{"n_layer": 9, "d_model": 96, "n_head": 3, "n_kv_head": 3, "head_dim": 32, "d_mlp": 256, "vocab_size": 5313, "activation": "gelu", "norm": "layernorm", "norm_place": "pre", "norm_eps": 1e-05, "positions": "rope", "rope_base": 4560.0, "rope_fraction": 0.25, "qk_norm": false, "attn_scale": 0.177, "bias": "all", "tie_embeddings": false, "parallel_block": true, "init": "trunc", "init_std_qkv": 0.0431, "init_std_o": 0.0102, "init_std_up": 0.0431, "init_std_down": 0.00623, "optimizer": "adam_variant", "lr": 0.0027, "beta1": 0.9, "weight_decay": 0.066, "lr_head": 0.00894, "grad_clip": 0.5, "warmup_steps": 214, "schedule": "wsd", "decay_fraction": 1.0, "decay_shape": "linear", "final_lr_fraction": 0.0, "batch_tokens": 16384, "seq_len": 256, "doc_mask": true, "train_tokens": 133800000, "steps": 8167, "dataset": "wikipedia_en"}
Each number is 500 + 25 x the weight over its row's rms, rounded and kept within 0 to 999. Layers, rows and columns count from 0. Numbers have three digits each. The size before them is the row's rms in percent of the matrix's.

# layer 2 attention query, 96x96, rms 0.125, rows 0-76, columns 0-47
106:495499464512522441482525540463540528526528509546496505454504531467509542460505528456483536504487519472471498528489501497506495505495469533512481
086:493461493498483506476506477503503512501550479519500490448486506483478434512520455508501492540546489529494509473516521483486521497515468483492507
227:513523529458513514508470519506468465478465517475480511528475522552480504504497486474536473499480480496494485481488496527502539467489559494450538
092:450508503501481484497473479551554498531512458522494517531511501495490480496482465477497480500489479450500468485525520517515475513509501531501504
073:497518498472498486482525546518520484501472548535496503532578507496476544474497508454499484460466513439483473505509527534503481502545512492501500
150:487494491539486478498518496491507532500542487526524502479521484449524504484515530492454508515514535489488537523496497489493474533525441506553472
043:528513493532498480491462486503499534555482482525530492465558527488510532474511500500505469518495507502491491458520521517480496496534461469468465
094:443519494522486482511463535504481506526500520465499495491480465493517499496517522498479530491537504486508506547484444521519492524476499484558528
105:465501488494539519518504543453528495449507483507550506483524501493491509513544486536498491495500479481562522519490482526479495498502512503456502
102:490536542498545452427482494501519529504502475481486485514499506547491495468508514472505507512525500495456508532525521541455554523509469525477524
080:501520452512478461491549504522516490488481472498533517505463510444535489527501481533500490482492495493501483472510529534502495493476511513492537
100:464519485479491496483500474514543460499514509532484476512532463508507507466519465505534509467503446510472521497533495534518474497469480529498472
099:478493502490531499509506486472545491478498519480481533514533435507455465460448517539505505524525485497504465482509516505508534486499525551477494
082:497474484508546509537537490501480494497526459451491541505507507508536497512468557461509498487493485462505541527520491454475500516546508499475482
089:447517491511463497471491503475491489542503549505522521505523523499436551458511535484502533546458518550498493495497504461493439521479475522527501
088:484491511484523496492517506519517521510488483518504470493526482498488530505449542494532525492464497505505491474503500484547507518485453529508487
092:459467487510487546498523517508543515535490490482446463505525494497475477521475470532468475516505484488468449499493534463523490506488491489508496
096:517516501511479491522476529484489491461515523485549512490505513472521494467491521467498495492487502447477570511487477487535541466531523554522503
102:499494497518483497497515469502452464527513485464502477539501498519534538515490500547469488460463514481443479542465490495542488472513500518505511
087:545500481503502539490487495497497491521493481511445501493482519521491478534492447500557545481491516517493487444515500549500488481513435443501469
085:518515504515445504504516518507510481514489481500477483472527501522452448525516456549494469479477484528525433503517513480523515501515451489494562
090:497458508479492507491507504519455501473494523535538479504479506505527515546506471486471463531528463539499477427519482480491493491518516514494517
092:458528456524485519529481507550467535475489475489447508499512490525479478472491481486531536516486505517529501532537453523505534535517484517496513
101:500487519528560533507482499466474465502507477525508472442488464499530513491525502458445532538480534531500552524495465529507502496529476506491478
085:518511511532498495509503472517488500531513474510483485476481531459490471500511467460509481508488483534488499474519566515452511506522509470492531
092:488523504574477462477516501448495499526491528501481499506543501507498521452516483531458516474545492509470508452540513479522514502496453554497560
101:486489489449537552496480508529511482523516524478573493528480507498511555502456495531532512511510487552540516498486464492530503491460530535498504
085:453509516494464479479524494534485473527511520500455535535544480524490430496530469505508520494482491478505474523467465520508502529528510495522490
096:495490499529488503504505534489452497532500498501496515556516561495534516497488523471534474481507477484481481490502539478479514503514461469491542
085:473520532494530522499495476474498461519513473469527521468521499495492458494555454483515465542508483486488515497460531532485509477521494486440512
105:456491509487532459500539463515560526508492493515546492472495483516530497495500510471481474505523469507526510520519485459510509526508481464492506
093:505510488527471481492469517524478534522489527533475505531497529470458515534469481524505528492539491498496508448533479551524505517500497508521525
101:465498502447461513478508507468495511513510507521523484524458482530531448537475503510543448482532519541507507498502471518504542468497499452514527
088:523485494451509498493522538517509474517506512501511482521481529541480547472463500505528438522472511451495511501457509494541469474496532462504534
091:528507501515530494561493546481483497421466522532491523535514521542492529513490500486528475482462516497502491473481478492504517546514511507472487
086:534456536525480470560507504482481494451478522530530532510503492512511496533476532553522444494468494502523541504492478496492480516523482494449519
120:445482485458507500473493506493515509463516501520486471491485519515500478478472554483528487490486457491471507503537479536497500422479498504509547
147:545510519486538511456514553481508461479501511504478521481474528527454478524521474488516459500530532491501473450477492510451524493501502508490515
243:557516516503537503497483522487505486459482493503486513492493523534476517505489487481516447499495509499489461460450498512451530502509519521481518
097:486474490490487446505511529503486517470513533526501518486461484481487495541525526507505521530513467481472521459521467500475494460518478475541545
105:501518526505512527444525544522489484502513511451488490526542497479456542471494479506492505552520529519501504508471441529530475477469512545538523
103:490527503508498494511488493479489498541484483461555490505531504484524520516527500480489547533453467478472484551520471505563494544523495490502499
097:509521484494507517474495444476511514560531485528521492448443505477506495526516487506483478533499484493479479478509529512498486445522492475501508
094:488515494497496475478493424514528503545534449499469482493505500495493505470519498491455508455499482503483507494512578498481485467488494511519500
100:476501526486499507528481500497508454541520486490528502503509528453478522477480460455475504530542513526489532481527479524500486416462483535511526
083:505506493523501469516488517453513510479493506502514506485446521455477500538504443452509527499559511497466527516530508528516487522464518463487521
099:484504506478485501451470446563515525528502482499484490481446495480511476532487476486502498495506453490493469538534556523469521472534513487505498
093:462449528519468539530499563539461533435488520501490500532460483498522460515540496489498508481483497515473480551493477478500482510522483489525523
083:467485464473518468488482483501534487553509523554517502468538473524451521527502500506514457452523552485508490465535487501479502482557498539475482
098:518512493501493517497514467477494481506499485465508518520504522517481524453470548465489513517509486468525488456552473495501528483491510504513476
092:490485462500497520542509503484458530447498531478527468542518515531530487516491538514485493489493544473521489467460473484512513515523531510490491
090:495486505502517526536514553484489526454471507506525510473461513496495493556483492462529482535486496494495493527540442484521511519524472468480488
095:485515521547463483490508467504461510496496501476452493542455465472515483509550510477478525511485495502526479482511476523537523492467495475553502
114:486523499512545472518504521468499470496490499483471500494561521544497528469531501475506523473498509511437509527497469468514505555453498521506509
096:481502478479498494527500549506510523502477524490498552535522488516529525490450524542495492504450478481557524506484430534475492540498514509460482
101:548479495502524496549539547523490525501507471459484518543467514499500506500460493472477505486484512501536480472472575465485518495498534476506523
099:506503487462504513451515461541538475532529482528482471461522492506497487461507509481491494470519536506469474494507571475486511461503474522520499
093:473476535522484473557490558466485513436460514485505531532520504509517507526476511526530504486474496521500531532466451502493495537470518485469515
091:484502521539495498526515559491446484455477526472472502525529507518521498494514540501519503522457477511511501538493406492517517543499505494489503
099:527497505490527483490528509524506488483499538544473530468510494483508512505564525497509526510475485510500461478508510448530509539491462507504451
090:471496525510496501539470457517500532476490518497512555520514483501493516515505511440478484471507502507506475509540497467496521541485516534507455
092:480523504499476532463473426507464484539513467440492463466462524493492484496518492477502457505559498530500481517519494518509537463525504527517493
109:495452526498496516522516483512532491507496489498438509516522492524559477512472529536533482479483469541540480489502503502471513505488471510451473
095:495493530521474581509514544469489538503512527525543495514497495526477497460514464519461527515492523512454490523482504514475488492481521510557521
097:500520488514483497542525497532465476536481493486506496531465467481503483478472523501491565529465464555492529466488485521515483511503504473494528
082:498500496482524502490439540492489502487481503492503505487536514521517522521506484486524500528492480465500465519489500553533566530496492511488488
086:477468467531485551525523482517536548527491498499523462482495504479470491493527513536467516481527495489507498537533495491486458528517484502497450
080:483518496484530502528480515464482509514460528493486525509492542487521525504490486532517492501511532539487546531475521498529494530485498517501503
087:520487481560484463540494451496516528468512484492470527537485502537493505507439507495495493501476480494503531498528499477453499502468534477455512
105:509510500496503481513479552511484555502482524510531511499475533497507503509544473457535524511522488464477450523482499543495491564490546490526541
169:473481477484490529521544498500521491492528516512502490487508474471468465499474527512498515464527519506516531493547485442490450476494480483513440
093:522507489522468482535521452473481523532493501499517509488484514478502481487483456493519543491534516525483512472525539516501479572498483510509510
097:521416506485520479519488502484487516500503536529482525496515517539519505502484533480514480537482487488502510512539475535527537469542483506470492
079:532511544531512509487470507513503484497430549505499509511477501540521522501498496517507486488461478478484500500463506496475502539496531492486510
107:520485488519480530469487471452469484519517491481527546480564479561499515466500507483509505489497520533531518490478513494510522504523476500469455
090:505510492524496493519527531481538524522462542512498456513511538472528476512562523524481495456496497492505515516476493508497466535445509511517473
090:538478504538465519459453493541485537477479495485520528489500481494516479504502509522498520460470506463524524529451526477501499518492489517527496
# layer 2 attention key, 96x96, rms 0.122, rows 0-76, columns 0-47
089:475461514467508575447484500484544509512495517478491512536523486532511504458487539509495472472471543545504470499468497447519495477526504498475482
134:477452462484492551481507529486523534489521513513478475494500504517502508457471525521483528467493533511530474505509486477508494500519484509479417
045:510513513517529468525500451510496499522490502530545534475526505497512476563528519504528476520515471556500526516487462501514492492486495522476529
096:497507532480489490514527529503521491473497523465525442474505489482511514466502465574524499477530507485496490483500532499451478506486522523487500
093:490489478511503483462529503457509485484554527498527523493494527515490483488509585476519520499430534482457511532499523487531503526503478520501450
079:486438502478468525503511515512526504479543480486478471474489507530453462468495497516497518506531535522517479502509518462504507481483504501457473
261:495463472497485544491537537504518512485525506493509461494474493490479495463485509539474532490505538505517492501508482471499505493517483515501433
085:491527525509491486472512486491536474507503480473504482482524541541526482501483472478486487487490532509478570581493460485513483494522477509466486
108:525486495509500528495502490494515460512474501518509515512498484504514544572512542541509466492464524488476430470456491480505500459475504499471516
108:448522482529481521552479493520525522500496501465550528499494481477489466521489470431475469509519527537510498502507498512528523472488524504501485
082:477489494495527483480464490484505516484488471496435491475509530511487482554485482456504467504512512494502514544454495506485546541518501480484490
100:484498523531472589512481518486551496510517487475497482512518492506496553457474503469491516522503556507497490504515505479516500530542512493494503
099:522537531570500515519487494538511497516492471519521477484467483507476488530495476483454510506518471481497495456504500493491514502519523466496541
087:522508480496499508489498498497518516507469520499522497522454484527513487461490497480504520537466513534469444455473530565492501534517495516529546
088:478485533495489505510538501544500474492499525472514452522472502500512490468513492544518536518485530436511515540465489488512508502541438475521495
086:518525517475504507509503520482507502496491488504520471566492493472512492485471504504485478516483518485511475515523518500502428455542493523546447
086:519498501480530517490497522538485458532513506471497472523561489473497492445490494522481543476492518477484514477526526555418507503503484515482506
094:499515482510514470484516503459495485517496488536517486488511522536530536530467510470552477480467485455495486484452455512498530495485492495465510
100:489470481463544525492482504483474515510494526513530488466515492495521508447491496491496524530494507502513526504515492492538512537517532572488460
085:502455475495499483475489493500469518477538476496547483503495514463516500520479534537472455536510531556511507495501530484524495521464536539554547
085:555519447485504457482506507497499504492519522519501492499516487479459506507497533528455519521492508488504461510516540529502481485487520499556486
090:541513487475498486458462503561506529544502486493464457469534494524496462470452485527530524514542492475513490518518496507483471501507530456487497
091:512548477509499522457504512478521457519496461490496516476461520490519468489528488487503507514518532538499505480468512508563497496524512523518481
092:512470480475485509474505493491484515495473478554551525541506571493543503464510517478502508491493554481512539515482501461526469485489522500492502
086:472513483489447483475532504486521519486523520488446497517479547547520475490495481477518534477537548504472499475458495507511484484473459487519522
093:486495504511521524526480521499498510509509498460491493539492514507463527460494549488471515508419488492512508494496491523495479493539542515472520
096:459489524524501543490498455509476526523500514526504482490551472472531484507454453490504529522511471491472476507526503479481529485479485478493486
090:499532516484481540514449495520529516512506497507591527483492472492471532425539550495520513494480494542496524495493526486552473489502472511502490
095:470489484484512510526501500513537535494510522487491513535482466475461495461511520496463524510441534556513460490484483522481470497552513508518477
085:492489491505458511509470489513534547488516517579525523517470488484475531509517481486491548520511508489513458449516514489494492493490497506491507
098:540538505455485551476495515551481469504482499483529458533508489506467449469511475502533467490515530478482498536509501521461519501460516480516513
088:484501508512541528508516499493527473506534473453492424470527507525494468498505530547506473516459482529507531489508494504498534475513523498470493
104:472477508496470520521518509514541547517501467485502475539483525499468520456495473506471455501534481480521486528520446443472483504525508511494485
143:529511532519464491505511515484477495496476499540511526490509505494526492555503481547540516530486468503479492485519481498523500499492511490513549
242:533517507494493488513480470497474493524456488503533522496492481533518488531496515479529502518505461495479513496517480508525508509513515514499549
078:555519487505527502476480486525472471529460499541536488503457485472508487533520545485515512494511500473480525514520458457526505505501496491503505
107:531498530514507492497498508465472516511503467528547469473523484516530483484477518575532476527495521548497473492500487510491508489464515506460472
106:537526503470490493497497439513502493538491489511512533503475478517531495495524487480522486517555456500522489484521515509548525488502504501501522
072:482506518488504469496479468515466515533469517525536536477501491503517508531495541459494499532515500508469507501510457516513508464515488512490481
102:505536539460514481448517499535501444498524482492446466493523515494485456443524485495497517486486489463531547492514504498494501495512464520534532
110:457531509490524506518492495516506476505496483471449485484526521504499534499528450496483507521473475504509477486505521514526523492534477467483477
097:472455550479505479493497448514505509495485515472532510504493494508467507506461525529495519500481521518493515507444499448546489503520525508478502
096:506467495490478478499524504498549521468552502504451519482479547482550517519472506517446491473485561532523475482481528483531481492478493499513530
085:476525475522457491541499549474523542462571522480525536481505504480525526468480513525517507487467528528482458484439535498474511525500520477540514
103:442516521499503497498490506485536495499517519506523490479534525485519502489471496501516526519440526488482471543427475502522488497528473480519500
088:485477528466506498483497454509541498523497495522490462488493537501517513461462523441479511496491531475498524529553534508480401474515470468493515
102:488451537509492499500537499525508502484526492495441549533483495478485507479496476547493483479498503520521508445501513506415452500468530535497489
103:535484540493496523497498469529459481503492531534511503500505509457471465482546498482476471513497477447530549472530523515454484489487513555529468
090:520496439482491509544517548459482507485487487470515525495521511508534510550475436499526509497511504501509437504482496497474536526491511485482503
099:499508509532475447527459501513497511505488485486524502491541478533490449495474495468503552544517520540510486498431448487514556514513524500505472
092:558491496521478480499471510497498512509471496519560464489525456525488438540510506485536500503510506467495534472553472537505524515489521548488480
089:509453516474502538491502439550493493523462488508526504524478466504485480494500489482469462530523496478535510508505487491516490482511501527498493
098:493544557511503487499513475517481510476505534496465486476492520513464443498513505450481512516473531552532469495515521507505498505506516534521459
110:520480473488486485524449511483503491519507477479552540516543483503497531484462510477484524517515484494462474525484505496546511491510524501540518
090:486472518521536486473491522506466488496456512501550467510483468523495498570506531480500481532519508529519474525478465474518509493526498459484445
103:478513496529507454524516519509494529521496504530540514521495525476496491536497552479504490489451499490524539470506478557473506516503500473503523
096:510522443512475524530514536470487496466535502479488522511491519479504527468502449521499524489519478489474504504498525522475547529455518486504529
090:502505534485536483449472490519503461536452509542531478473505478493484478526505534464493487513498492482500511515503472506508449484519479495521473
087:521501547496518502489475480535474485517454500486535483515538478517482456512522524474493482524517479510520500510492485497563501508521519528525443
099:500547474484498527482487460515450490485500482470448497503504495516459515467540469523494503480528464470502504547499525446527562533503523509491510
091:466452487509504534530439498478508491508491491486502553515497454513458488533480432483494493488484493501485506509512500477444475522524529531491474
087:508475484511485528526480510516539525501526524443483549488554493473476498497478496522509533513486528528519481532485499520491495487482521546506454
110:497547493517515540501471541476449504498493509523535492520497495464489498527509508508517475504528522547495468513451472522504547515503523486497462
097:480473500534496517526499497493533481490507515520474507489491529485532489483505464444410496512541516456505484449509545534491496473538493480540506
093:458514452491508544494506538492502543501480527499504493540458506531470487496473512515513536501501508543452500561497471500522519508493522475487514
113:532532535508508478484504501501483478490459521500509536487498499506511539505511532532493529511477508529499506482477496522510485488515541475499509
149:485464456467507505513510501494505488511553486490491465506489480476507490511504508486490487457509533491537499507527507465506479511497470512494460
081:495492450513490476532491489493533484537502501489490524516511491462524475519501476465472454481521512448537518529520471509518479503500499512533526
100:512524439529498501526564475541497513481508473478449483506458526516456497502482506481502522509478472476485482532516459505491503523514513525460517
093:552535503498493504497487492512465479486487510510503574455485511513473497502494491454490515508521506477450515521469516499503491512517524517504522
064:488497469471527478488470503515535512502523472485475500489509453522515541486511540499511481479485504534518530500463526503505501525479470471429461
092:466477497521517454521494492546485499505502512505452464469471488477487502517528498523490476478475523483505472514506487490487486537503464514502541
097:518509508511487517494503448484499492485518502472539500492503460529480491527488515464565442505506494516567493502479500482493490488504489495506505
079:501521478492506488485464477471496500536542511464521576505510488465520497509472484458466482499527552478534525502473477503479484471514501504493518
108:467436548488522525523477485493478486479486531497522513492472491499490465538481451476505471503487535477512484445513502485499549505520488521509458
091:537487472542457515480468490484507510502488508506471456526546489491559494492565507509463512439520490466536488515484533490535494515479503492489496
094:483465535513517499483433470543466502502486458466465597530521478511491487472503494563471485472484500468503529512471513495487500504511488523509529
# layer 2 attention value, 96x96, rms 0.0898, rows 0-63, columns 0-47
116:472515512464525554491495467492471520520482513470562468522511481495490469475518518514500522498503517550508524499512493496548491461519504534490457
114:491469516492532513505493557510503529506478512469546497533478503518468513478481541480489513481502522489502544504484463490538517533540457570513475
114:536483513527489470543500541465498494496512499482457498456493519449511542493499511513483496490508527460511556473564531491493483536460507493506516
095:560498528449458514499496472515481492497514467499511506492460453533515503503453540471520465485533505476521502486490549444452477501488495481510528
118:457525472487521479480500448488558499526496457495455521487531559490492556502526483454490519469538514500492483498501520478495513451491490487495505
090:462513501509510490487505474482517514518490491480467448482540530472517517528527436540512466465482518529528538456465536522503502465508511469481532
111:530511515464502492475507479522528482449513507505503501525470492492525482492506498507511511517499480488511451484513541511495546530495480480517504
091:466479478499513558518485502485508513443521525484532503500453491516511473507490507437487521483528495492487499470507543495500529537521491490498518
090:484515516488478510498516466524516510514506484471544507544508459507496476507406501488508490480504502492510527488489530526517508462500517517510502
093:508481470497478481487480529501538501509491473485502514507482504502524510509502482533523467464526505526547483517509540466531498528484499513516519
098:496526501542458533505525565508516510525474535528520513488520458481463496505534463509494516514498542472469495478482483503540512520508546508517494
112:451486516472500523480532506537480472508512483467522508510517497516499489492524504558489511537476448496539492479494505503544517465531506463484492
111:521467517524495519544488539504538524494485534470550492519488478535461512458466512494554465508504510506499519497476489496509530534507484500472500
115:488506478462507519507471528506508509537492498478508494518472476485490470483453502517534477445542537506529521528505513478544465521530484524479489
113:477497483469505484451513489491567531465504493487476481521471517552510505474499528478525499475527511568481529493452499485532517556500495502493523
103:512484514536537458482526522466512490454522521491508514473483507518450480524496467496514464519483485494517498460484486509497541507525478487498502
109:500510499470501506491526519536498511524497519524534501538459490507534501491474543551564530523486446494494478523524484496513514493503493483481504
104:515508484475470468496509496517486492498485496470495483508488499502414560454527486516511533513487469472540471482514517496504527489515464500476477
115:519514479515493471537498470512513478509515467500484559514533516462590498504490522494468477508475492450509507490507520516489546500466464487496516
115:518536495495484449515518487495504505487517522491551512513495469484437506549528509578519485476461495474475520553474513493524495486452503484493500
103:525490494497502508501486519498521543555492533503505551470515475461509520538501512544472480503535500486502469494502527512501504507475519513485500
121:479510460456524531466486472487470519488486532523489472485496519475575506476517516490510507503502522582489460526473517472507457547511477495490499
108:502470485542490513508486544491517524457519524478495555491473543468504504502453521464508503497513538491475518511500476531458487547484498527495514
109:525527500494525459453484490521546499517487493522467482502493502494507487486495496500499479478502530461510500502486510498511475515499460476483537
131:498485517529542515508511529468466522504485558541528521456505500470493471524501477490480508551520539499443529500482488507514521517518512550495478
110:513536523497529475488501471505490470530472478537515484519523442479479523515511524480466493490489508489532499538550469465533446502558451529526482
112:476478470543492496463514491482522524488509526493489498501531527489481484477512482507487507487464542512502505516493529536513529505447528524509497
090:472510511496490531511527499497541519513478541480497518504486490492522453474490522479536553506493513518521573504530483505477479504507440499505489
088:497495470496490521535501507503526498523473518514517552484527530479517514481493452501479517536518550535506467498482508486479521486473502522470495
121:479484498491503499494493484563516521485481546545507475556459464508494502485487530516539469476473479507517515487499497478467462520521465530478495
108:514533508507513467456544464479474468509509468528511537505526504484499547523545497505485530542491488503502488482506478465494505452530505500518487
100:489480539534502523560473482496467486501497536512508509493491440514506480485497434535471509516492522526486480512492511519500510497540522490505465
105:503462503557502508460480530521524495513495479491518487509490450529446498493526480498460469524516493453496528474472476479515512512475524537499527
094:509510523521495497514505492464455537478513512561505501483468487528543519518500523486503517534463451499466526471518497487499484532480485482537507
099:505459502542447468508492457465513521492482448484493486527527485526508556479507493473482503481483496535535489490474535505475500516487513521531494
101:509484491507511508472475513514440516502502526507460505510483561506532501465488524470517474502487515453494516546528483467518481497529486466488496
077:498511492501493503523437507495533515457496487513529522541480532490537494509450541509477469505506501506522528509459499519531489528519512487526525
087:498503533479501480483497529505464461528502528506456493476497493503505466500533515501440530522489513549519475545465472496478524465495452498531514
103:517505528510532506457485473499484509535507444481572448480517495504518484480468506490471510543506552535477503555458495485499451510506530544521500
075:518510512498490509499496511476421465510522558486523512478507538500486513516528506445553484521496481536497525504557487484533505489483517525448511
097:533488498500493485521457477483562508530491497514491506505503485499478497478455493470463525532498547529481546486487492518457486461532445556496498
103:491511521504513509455499527523466509555522483510535510491492532448496516507494539527482479519493499473523523492546469459510500492481503534514503
083:496465522495485506512541516523517539519475512472543482479501497459509524493461486480492447518532546514500529440463500487492496501492479537478522
091:517500476520460506526493543501577508461486482520463530500487489547479503467495501503502502529485471485485520499470547482530515523526531467521498
088:539458519539451473519487540521502553470486504534522543522513521484506497489477462467507517529468512497511493482463475500500521515517494481505485
077:505507491548492485503524492468478508498499524474504539470491531527478465527507507491468490508523444488470511466514489511499546511487523494532525
097:518493515520478529526492460503504493499516497445494529504508510512448463487503532503439522527522471512498492523536518480489495485510540531517490
082:523489496497489471532445457505531492491494454463503486498475494517471472481507505554507481477479500491529491533475524474500489487518525483501501
074:475564535559520505505515481487430503493524493505541479518509492506476493521506572507499468535489472504489483530506509532478529488502483498563478
085:507529505535516495511490503479435479488511518492521475484463486488526488506461527511521529501523481495445508528531499514478510542520530492558534
096:491472496497523500467484548507442503532511520545484492479521465494493518512504512523501494497516501442501481521506491497527516551512461511537499
076:467531522472535488471497471502481474520514499532509457499524488474564490491518505483486524529513498529446519513536477495516473515460464499490506
081:475536525492523482486506494500461462495504528516514459479484470471514541532527507509485488461466465462475474478559465514499492515508522496517525
095:481478495497519473539507561544532510530502518545473498512510510492494486515490443508515505460483525515492514461502478505477492492502477471464497
089:488494495480498509462520494505544513542509503505483515469493533509533455485496531504508527552503480478493524553459467474533491502516529490508510
087:505522472458530482503500481480508507521513482513528524496549489482545488525501488502512492477468506514486527452526487504488506468452496516445515
089:465515520495558478496519473494458494488516488475478469492525515486538530481540504500509490474466496493510536471544476477529502492514461487521482
097:527513504500469461502493521487520507533489517476504521517533539443529514503488470469487521498505540559518517494454502501476482514506474526495484
088:539537476469465486511520490493506508499503508483531534528490544487511473464425529482511552505515496480502513553479502481541492511505494513509525
080:528495519453498500491525463530541509479530464498497501499483488550531516496534547504513521466498433497532509468560515494538511455496502504488508
087:538474512499506496480455417532536505498496492512454502454517448506498494492531526508500516522513518490478482495516532483496476498493467518541475
088:503478492492517492467484502510480528545503482540516538487511554458526518504509498500478525492518518460536479469490453503487492488477506494491479
097:431493479482513532491519492508504509522505518513498478530473476497490508514535538538513491471516479473498507459539521477569507523477510503521520
099:444505515457519476523524432497556523507502535542483495482524459475502494530500488498467539492498541510483513504488514484489465465503532471487503
# layer 2 attention output (transposed), 96x96, rms 0.0851, rows 0-63, columns 0-47
125:540491543492470472479498469485544503520540534489461475514508490476505474521515488524447488514488510522476480489464539522491520515510532530470546
114:543471518476498500469477462504493525500502527524534499497529506492486502501517534487501495526517508532498531518518480518475521517514480505511490
110:476533485515489544503520513517502492520448490480501503492470492542510516480486511479520505478461533523485521513485459454506462498523480541507486
098:451511488526534488490504514563500474514538470461454511534481469504517507477502505505521519459460504488512438518455493489506482487471511485522508
118:513472469489504491471495488472517475537517491489534526459511504518495499504485483482479509510531494490489462475588519493527533505502461500518513
087:498477495491467538518514485472492492529520524481527536512499492528519443495459515497481480523505447479519465466524500458560518495504508536503502
109:472524463524567492532494505519480501424499505492495507528476509513459513463527485468470515495498504447499489518473499521522500492481545502499534
099:462514482479547500525477499526485524469466506511490501521429489501486527488521527509502514478469524486501477539469494501500476484471516487522521
098:456527531516478487513507503505464498480566503475483482544479486512497497490510514500493521488460461503488427468478531490532479460510513489483519
103:466513514526495497476494553515511514463458497494442529518456478530488483481538466496520479475446519499519471514469471476513497480475510530494524
098:549501500492467523458473500474495499493479539504502485469543520485552500535512482500460494512494498512495563458502498504457493496494499484520512
113:517480534507525489477542524459485490483491509475430488515510478496542467499500466532474511515479505524496492497442534506529512499520507503482552
119:447538518479506529490452488500445510492524529518524508506469504502493450519524546466501506492498504487529494519476489480506483484518490507510500
125:499522528509456473495473523513511517499510493497481527521478465540506486496509473504524497485448475472506443511491477520521502471471524543540513
110:474489490462549517477482516537491498448467539504509529535454480491435520460519534496501518491513504493533458505495479492503493494458525517474489
109:473489481489545504530478471497438509470481520518551500469512518504489496470535523497469458504554513491512547530522480493521467495516501502525498
115:471528546503523473474500534510513485471484484478489484529476468492482464521509501501488533505491478467522515525456503511510523498502511486481493
103:504509523507516497469561474476457479495535515479465490459524547508513464498473505472485530521481528508513503512462514517544522520563490494460526
115:477494484539474499493568572483515529523478508505485500509509483521472517470486504505547512518468500495474482481526512482542498525508456485482507
110:465542496458494519506530518461496503513546500475468499506516457491530478468517520506474482555495456457521515519502531510510463472520504507519487
106:454523500487469480483511494475490489544539531499516492500464502563497464522519473467499477479494462476506503471515503464477492495520468508518500
117:545503513487506492503495541499562509513444492504494531540504488481475521521448490505495483494487490478494499515492496528477539531441506549502511
112:489487480490510507525496521524478500476444499538560495490535495475496567490505512502536528505509510500492544521546475521499483490460467476503468
113:518514483509450494515469519501494487504510501511545532511516506556477504471495485490495482497529463414491491498527471492512538517486509529538505
126:523488509466500493504463464484485507531460520533574478490491519460541518525504511495467447519558524509482560508508492483462486526490484515532485
119:557483514527477467483493465505539516513544493501475489493520515496501487519481502507501456502512497535483500491508500518474538527519506515520509
124:477476490469484511515531542475498513488457535515505486521481497499491540453510494489488500495475521532499528472501489471544487494505479496465490
099:551470501505494489506487490512489493510508479532549440509525492462499514518518526508452496500537486491488510478501515517510505530493482471510494
091:541501481489450468479489528474503520505507533545513514457536543483485506577502480477539500510529503470484500458543515471525512510487492488505527
127:524494488497471481500491497514481537488508461513487542514506522474523498525489523494522494526475477474519495539502485512489523486483529493512470
111:560474493521525472461523466475522482530528482463497469476534508474523492497482493506477476532547521526472521491516535499478508516526496503507520
099:484525491510529523495504510469494498509494515510472484518432495468551480540472513470507453499485526518513494502428471496481482509501500514535506
106:485501506511479503528513527512512517491471504487507510495517493509512464503447476495507528462476509504496485514514515493532489463533506508503518
110:504522491502481518456508497504515517539442462497503507478417486499504483498514491508482488518516491503535485505501493514530496446520473486491503
104:489468496514542480518512480483452512478505523482524475503498505469539492546498577489444479501475520508449506501488486503514503503493505515495510
095:482533495537520531490485457495532509499516459485506498484486488496472485511550495494433524489509515543469510468502499474467475568515508482490548
086:526494526501496527469503461507510514503472445521541476474434488535471454498562502497505481529525496520521493504515491513486497477543478502511498
089:500497468459464476524475486529501488498531494540513493499548478541465526490504503448537509456510477484469526547499479514495493541494506504502486
105:496549469521501484520528499506529513491530492535497474473512467508464544499491524511516509485501514510446418501501507465533542503476487520504531
081:534482465527490479475528484469574490517472466482525489481469513480505456443501502497479542501493520473519480535542504513546532457526474504466487
094:491507512521509514526487488553477462525469499500498481478544492536505509491470510527514500493523484529448481507460502496470464487484492498472491
108:524539511491473495469508517514506448477553501512474477486549503496494505487538439480506546519505485493515509489485528508497473499502493505538488
082:470512515498498505498508515480520497485470499475478482493570498517545473541484483486518494498490500515474476497478516472485493531488472476502478
095:489493538512515560512478500487482491509421511463514522530445478476486482524498504552508503502534509516507510483473483522508494479492514510539543
090:486547529530507522508450486483526496485397479493484503514487481521540473558528502530517490514433469498541516481488477540526489482484498529517499
099:519514503501478520456515486503505522556459469461532531491431500500488459489500489505493482492521494492530490526518487513536495453535485484487487
092:521494489542474460500508464549464476525542480510561554508472508519500479486493518502503519461499538455483514530483496509510505502516512522526512
094:473500491513511482567495471563484475462487519542490498475495494519507501492509503495501508523507497508474507487471483450489504570480484506523539
081:538536460509468492468466501506446522536562483479524514503474504484495502445519516469511498467526499495515467507544473528543493440523501480474479
102:531512506505472525477506466507518522503478461516556534481427486506502454480520490512506495496509502486527465528512494531528505454515491494501520
095:514498515494516522510486488511507508486514462507483497522581482520457505496448456466492466443520472510519508494509516499505483517499492475487511
093:526479464489461530437530509496523506577527490493504487473491496516480535475507494494473514483512505522515490495517547526534498445523487498451476
093:517533518460449496455534512521519494527437492515494507459461511533526486502503464502498482490517482527537467501521519507537501439529472511497494
099:458521516506494504515497526513485487500482525519439478481516508529521543513471458486477471505461470498516531454477510468477454564506495507492483
086:514504491474460510489490471500527464508531514497508483498511490471472493481553506516508490518502498507471483479456488479485510536509466506541515
089:503474497478518501488539526457508522499527501465479459474517555456499555473506500522492512557472471492521484513535522511524536476497501503460446
094:520489464473482535466495535504498484534527530500456486466557501502503515496472516459512504510508477545501498456517517490540485492502502510462483
097:494479535511526484468519484510526463494514524530514422494519491478496514516522494454484484498471525490492513512466490483486479532487478493506482
092:511496512505527478553485428504477487469530483491560485503463520470476481510545516520515508527518526484482489542461477512456514533495520504529524
098:496483485456513483561515505498463491483546511477485496508541537489515521496487528530506568525504492484484522515490525506485538521492510512511491
088:494503485522494538502506514564509497535472507482441531546565479501484532503507499513465511451536503497471495499473533484498500462447479468458491
083:487540515479518463496512518494505494472502460480475490489543523500448552552528477498484468534472489494528513515496487501484492530500501507514429
097:533488484477458499516526510510497480479506540522475508501494512523498478502483457465479488518516487508519534427482513486519491515526509474516501
098:516460504484471473490541516544495479492561483519463492494475534566509539506465493472525457505492496486470476481490519468518524504476474482476479